From a checkpoint of a small transformer trained on Wikipedia.
Size: 12 layers, width 192, MLP 1536 GELU, 9.54M parameters.
Architecture: LayerNorm before each block, rotary positions, no biases in attention or MLP, capped logits.
Training: a variant of Adam for these matrices, 681M tokens.
Each number is 128 + 32 x the weight over its row's rms, rounded and kept within 0 to 255. Layers, rows and columns count from 0. The size above them is the row's rms in percent of the matrix's.

# layer 5 MLP down, 192x1536, rms 0.0603, rows 86-134, columns 1152-1215
size [105 104  97  90  97 101 101  97  95  98  96 100 101  97 100  97  99  98  97  93 101  90 199  99  99  94  94  96  97  99  97  99 100 102  95 101  96  97 103  94 101  97  98  98 108 105 101 104 101]
[[100 144 150 126 110 118 122  80  98 138 160  95 123 142 135 115 115 141 162 129  95  90 112 179 141 158 161  71 135 108 125  57 143 111 107  81 198 129  82  80  84 128  92 153 197 157 136 188 108 152 150 169 107  67 162 118 119 130  71 143 131 178 188 154]
 [166 116  50 134 111 143 133 124 177 118  83 121 112 161  89 138 129  35 127  98 163 133 121  78 150 111 112 140  87 103  95 111 136 127 167 204 119 136 119 131 107 106 133 143 114  81 121 155 126 185  88 121 141 110 130 137 158 104  94 112 155  97 147  50]
 [152 124 110  91 146 139 137 187 122 107 193  73 168 105 146 119 131 151 111 139 130 152 130 175  89  65 125 166  44 176  93 149 166 130  92 169 153 131 125 121 190  99 170 199 132 104 137 176  78 170 142 128  86 205 117 114 143  94 101 178 103 103 149 111]
 [ 98 102 126 136 102 133 160 171  67  86 135 167  82 143 124 116 169  97 129  79  87 120 136 154 158 159 125 108 168  97 162  91  58  71 131  44 169 100 163 183 169 140 161 167 146 154 100 150 188 134  99 127 123  84 158  88 118  58 115  76 160  90  35  87]
 [ 92 160 142 154  95 141 150 105 108 140 112 171 118 124 156 129 150 102 135 139 160 153  96 129 122 123 146 154 120 102 144 172 177 121 110 164 176 161 142  80 105  81 102 120 151 107 130 151 142 137 182  91 131  94  91 188  71 104 195 123 187 101 164 144]
 [ 61 130 148 161 144 161 113  76 112  85 135 202 191 144 106 124 163 130 123 174 103  60 166 169  96 121 116 146 102 152 144 170 102 124 104 130 153 123 146  92 130 103 116 144 105 157 139 172 141  64 117 117 125 144 121  75 125 155 192  77  71 139 130 137]
 [158 122 163  88 159 113 104 149 178  86 142  90 138 113 135  40  90 167 134 186  93 153 139 129 152 169 154 101 102 139 186 107 116 109 142 136 163 113 185 160 103 109  90 126 138  96 114 132 130 114 126 121  80 145  72 141 211  98 143  54 106 134 118 118]
 [103 185 169 118  77 149 159 182 156  79 164 152 119 169  78 139 155 111 131 146 129  93  68 127 160 114 165 157  94 145 154 170 134 155 134 137 204 141 101 118 155 106 154 147 160 160 145 205 114 139 127 124 106 136 126  92 101 103 162 146 149 121 124 169]
 [132 148  93 156  84 122 130  76  66 129 143 115 123 148  90  95 135  86 105 135 112 122  83 139 145 154 114 106 143 149 149 129 162  95  83  72 102 139 181  85  71 144 113 125 129 155 146 163  90 133 125 139 194 144 145 158 171 102  57  23 175 180 125 113]
 [125 155  89 142 148  81 120 135 136 105 127 151  41 119 180 109 121 150 180  67  92 142 181 104 140 159 111 166 161 100  37 124  71 180  99 109  70  93 170 123 167 118 124 150 134 141 111  90 122 170 150 167  73 111 125 172 205  97 185  66 156 133 104 152]
 [153 114  99  79 149 161 107 142 159 150 123 135 116 111 104 125  99 188 117 189 114 169 149 133 112  83 218 164 147 161 164 141 151 138 103 152 144 143  76 121 106  45 140  97 124 169 144 237 152 118 145  76  50 124 140 152  88 108 135  80 188 163 151 146]
 [133 158 160 138 155 182  84 134  87  88 117 167 121 176  98 173 115 105  86  87  52 147  98 149 125 129 106 151 127 160 132  83 105 150 141 156 147 176 160 132 100 127 160 139  72 133 108 143  83 103 148 158  91  97  69 174 138  99 116 133  94 207 178 178]
 [124 125 116 160 167 112  75 114  90  97 137 118  99 121 105  66 107  85 189 136  72 191 142  97  84 149 138 172 120 152 104 162 134 112 122  53 135 136 139 144 117 136  96 140 120 202  90 124 151 194 136 124  81 109 161 120 114 102 142  89 137 152 227 128]
 [163 193 156 145  78 136 125 183 135 118 134 164 115 153 123 118 135 113  99 130 156 202 132 111 174 137 143 110 135 128 171 162 117 143 135 167 140  89 180 163  97  81 128 123 102 148 140 147  93 183 142 112 117  94 173 170 150 136 191 166  86 170 110 146]
 [137 184  92  81  85 162 115  87 124 146  99 115 110 164  92 161 137 130  75 157 118 104 114 155 165 203 110  98 148 168 160 169 212 104 111 150  90 156 120 166 123 115 105 170 124 110 172 145 138 158 134 150 100 142  70 148 129 136 151  71 104 160 137 100]
 [171 142 146 156 135  68 142  94 127 161 164  57 117 138  90 123 151  76 128 110  67 114 119 140  98 130 137 152 137 123 103 128 107  72 145 117 156 140 129 106 117 133 129 124 140 144 132 132 129 120 162 150 144 171 146 146 195 118 125 104 171 156 117 133]
 [ 65 150 163 155 143 150  98 108 154 142 154 217 165 124 176 140 101  77 122 233 149 148  94 148 152 175 126  97 138 129 190 146  85 125 144  72 138  92 116 117 168  69  92 169 145 145 215 129 125  92 115 114 113 149  90 113 114 135  98 195 104 144 153 120]
 [148  70 135 135 145 101 102 165 171 117 158 155  84 114 132  92 135 130 101 101 183 165 206 152 137 154 147  67 145 153 113  91 151 103 144 111 147 101 133 146  74 224 150 125  92 129 129 160 136  96 142 162 166  63 152  76  72 172  79 109 140 160 124 107]
 [175 126 148 174 151 195  52  78 158  80 144  95 155 114 177 136 126  96 116 178 135 143 139  93 133 147 134  96  83 125  79 141 149  82 132 156 114 117 120 180  84 117  99  97 107 131 129 159 191 102 113 165 149 113  96 121  99 145 142 103 158 113 132 121]
 [ 96 158 123 113 119 155 121 116  86  95 142 125  82  99 141 157  84 174  95 172 130 118  98 149 132 149 149 116 179 171 154 181 204 122 110  75 133 105 126 100 154 165 165 178 104 127 116  43 155 116 105  73 164  91 159 114 110  99  82 143 113 154 153 117]
 [106  72 142 137 178 113  76 142 123 169  76 167 116 128 142 113 103 152 162  61 170 136 115  84 176 118 125 154 160 133 129 161 148 111 139 127  30 155 151 163 102 111 117  59 170 158 116  98 174  91 164 215  96  61 131  82  79 124 141 116 102 100 141 116]
 [ 92 159 122 159 106  56 137 129 127 102  83 149 143 134 189 116 125  97 148 117 118 161 115 101 123 187  73 200 120 161  84 122 110 133 117  78 133 166 158  78  46 107 111 150 101 118 118 161 128 129  75 157 156 130 147 132 186 113 131 107 143 120 150  75]
 [114 141 113 172 106 126  87 130 143 127 148 132 109  52 109 255  43 114 142 170 119 162 152 102 141 103 163 123  90 122 129 145 171 101 126 155 128 142 116 103 147 152 113 167 141 114 116  49 116 140 128 103 128 116 121 126 130  70 144 171 174 113 142  97]
 [100 140 142 150 108  93 182 112 172 109 125 171 167 143 159 105 161 138 118 138  91 177 156 133 117  63 131 116 132 135 211  84 154 165 106 161 147 120 140 132 198  85 133 100 138 153  96 106  95 205  60 139   6 100 149 145  75 151 127 157 135 135  42 102]
 [229 135 111 176 142 149 133  72 104 158 107 132 131 139 118 114 138 134 109 133 149 150 138 147 138 130 120  96 195 174 122 114 137 118 119  95  89  75 145 160 183 126 195 155  99 102 109 124 142 114  70 147 128  74 133  92 139 142 153 159 134  90  83 116]
 [120  95 113 163 140 153 115 125 166 139 113 149 168 132  56 149 122 149 141 110 105 123 108 100 109 133  97 135 130 124 136 151  79 124 136  86 154  94 153 145 159 155 124 185  88  95 134  74 116 158 159 129 166 134 131 132  96 119 101 207 159 189 140 128]
 [ 99 119 184 133 122  97  98 140 109 129 156  92  81  98 125 156 116  97 152 160  97 150 109 192 127 137 179 196 215 141  67 194 190 149 100 147 109 175 117 104 114 141 127 118 142 172 116 130  66  96 130  57  66 157 167  83 100 120 147 114 150 141 143 176]
 [127 109 129  77 110 117 121 128  76  89 132 143 152 173 174 134 168 123 145 129 104 101 153 128 173 121 155 154 107 151 162 134 142 124  85  96 140 123 170  75 125 188 105  45 166 152 123  91 109  93 105 147 128  86 117  89 147 175 157  96 135 158 139  95]
 [118 123 145 103 178 102  92  87 110 150 162 148 141 106 136 115 128 108 148  96 161  76  96 102 120 205 109 104 168  46 131 152 109 106 101 181  66 126 163 115 116 100  86 165 148 109 128 133 124 108 157 109  66  80 145  91 122 122 133 115 104  92 146 128]
 [ 97 145 121 122  74 199 122 158  71 167 126 203  94 126 136 147 156  82 117 172 119 158 122 107 133 166  70  67 160  90  82 196 112 147  97  70  72  89 173 118 127 166 131 171 117 102 159 102 117 119  77 107 146 101 162 147 165 143  94  74  80 158 116 101]
 [134 184 122 100 110 103 133 127 123 114 157  76 152  81 158 156  93 144 124 115  85 153 128 160  91 127 102 142 169 158 107  63 101 208 119 170 120  89 133 145 114  93 139  95 124 186 153  82 124 157  88 148 137 138 163 171 124 174  88 115 144 180 134 119]
 [129 132 187 218 171 165 125 192  85 173  93 194 166 103 129 128  98 131 199  98 121 119 129  63 132 116 128 136 157 143 208  79 148 141 133  87  96 111 184  75 126  67 106 147 114 139 135 110 120 113 128 135  93 113 125 176 154 112 108 171 107  99  93 119]
 [135 127 122 199  63 151 143 104  35 148 146  97 160 162 125 140 173 131 195 144  73 190 134 125  98 167 119 154 128 134 158 121  88 148 148 118  92 134  99 167 111 121 128 119 168 109 136 118 174 137 132  95 112 150 135  93  96 113 121 141 138 100 155 131]
 [119 133 126  97 190 188 166  66  84 107  92 135 154 146 150 170  95  99 136 187 116 131  85 170 114 138  78 171 118  99  96 135 114 113 137  94 143  90 133 145 123 146 119 136 142 148 130 153 114 109  87  55 148 126 141  98 116 181  85 169 155 177 111 170]
 [162 129 151 104  76 120  66 175 153 128 148 113 112 153 106 125 122 128  78 107 126 144 118 110 155 142 141 171 115 156 175 155 165  60 175  49 106 169 111 119  91 113 116  58 135 147 156 106  85 147 152  65 119 126 141 123 167 113  97 141 159 195 102 143]
 [ 96 128 125 100 152 159  85  79 113 194 163 183  76 121  99 159  69  87  98 147  83 157  79 177 120 145  46 164 153 129 110  92  97 156 205 116 100 167 107 156 108 177 117 133  76 116 167  94 162 126 115 100 135 101 154 154 106  65 174  76 107 156 195 177]
 [153 151 112  92  92 128 171 109 133  98 166 159 139 135 159 135 148 150  99 126 129 125 108 117 138 113 183  89 104  69  64 110  69  96 106 100 151 115  94 116 115 135 132 140 139 115  96  89 146 119 118 138 114 117  98 126 162 105 147  74  63 106 105 134]
 [109 175  66 141  81 125 136  79 146 122 158 149 116 111 116 101  99 179 119 159 127 156  99  89  88 181 106  60 152 126 123 133 211 140 125 149 171 109 141 156 150  28 158 141  88 147 154 183 181 152 132  97  94  79  93 134 119 107 126  89  93  88  60 147]
 [101 102  85 154 137  69 127 115  57 142 110 101 151 153 164 119 157 157 151 132  34  65 117 122 120  71 117 152  98 148 101 152  98 102 137 150 144 151 127 135 142  90 161 156 139 148 134 119  61 117 164  90 105 141 177  99 154 193  90 104 100  80 153  47]
 [157 160  57 114 172 111 173 129 132 111 141 150 149  88 146 136 121 120 143 137 140  94 147 113 125  84 120 177 121 108 179 209 138 130 133 203 159 183 102 142 111  70 120 122 197 109 109 109 171  95 156 126 223 145  89  73 148 117 158 172 151 124  84  89]
 [142  87 133 140 117 168  95 153 136 196 108 163  66 107 139 176 133 154  99 139  97 145 102 162  84 106 122 106 119  89  82 118 171 118 119 135  82  87 197  87 118 147 174 162  98  74 124 105 110 146 161 103 126 101  87 138 116 124 106 133 116  45 171 167]
 [130 142 129 116 205 175 133  82 146  92 147 140 127 159 164 100 136 144 120 110 125  91 178 114  46 117 115 133  63 111 133 155 124 117 178 213 168 128  83 148  92 110 181 129 124 121 143 129 174  95  83  91  89 114 133  95 104 116 113 161 182 145 142 140]
 [198 121 193 144  91 122 156 117  85 110  98  87 135 104  89 143 106 172 102 119  86 134 112  97 147  89 157 115 128 108 113 110 122 108 138 160 154 102 161 102  66 168 125  73 112  92  54  51  89 124 141 109 137 156 141 130 102  75 112  83 103 178  53  90]
 [104 133  97 136 129 131  83 193 129 113  93  86  97 155  56 122 157  84 103 104 125 110 158  88 159 121 125 115 111 144 154 163 125 116 124 163 138 105 129 147 157 112 139 154  97 108 109 101 152 118 118  60 153 120 166 141 164 152 138  79 234 187 113 153]
 [158 128  96 115  94 108 154 142 154 194 110 138 179 151 161  91 151 130  73 114 169 102 162 180 144 108 134 166 128 152  99  59 149 123  82 184 142 119 142  92 117  96  98 153 183 125 128 124 119 121 107 158 105 153 216 153 147 117 120 106 173 174 138 123]
 [142 130 198 130 149 115 138  99 145 223 160 131 142 155  89  69 125 121 144 148 130 153  75 163 130 141 144 160 151 172 130 183 139  83 151 106  77 159  51 176 145 125 148 146 177 122 108 101 157 127 123  58 125 150 103 106 215 133 170 118 145 132 136  98]
 [126 158 116 113 128 163  93 114 114  74 181 163 173  90  83 160 132 133 109  77 107  92 150 114 133 106  73 131 109  72  71 101 143  95 118  99  83 124 145 125 102  83 100 128 162 119 158 148 134 107 142 127 103 157 182 140  83  88 107  58  85 146 173  98]
 [113 125 129 126 112 150 162 135 135  87 114 144 122 154 120 111 170 142 155 149 169 128 133 103 110 110  94 153 111 145  47 102  99 137 123  60 137 109 127 151 129 163 152  54 159 115 134 146 155 125 136 153 136 122 118 129 152  84 105 140 136 168 131 154]
 [135 146  87 110  86 171 117 116  98 117 119 182 146 121 151 146 110 141 145  98 117 224  87 158 137  78 158 103 116  99 131 170 175 109 113  63  95 111 146 145  97 127  83  85 118 157 145  69 162 134  89 118 104 149  85  88 122 152  96 111 115  99 113 137]]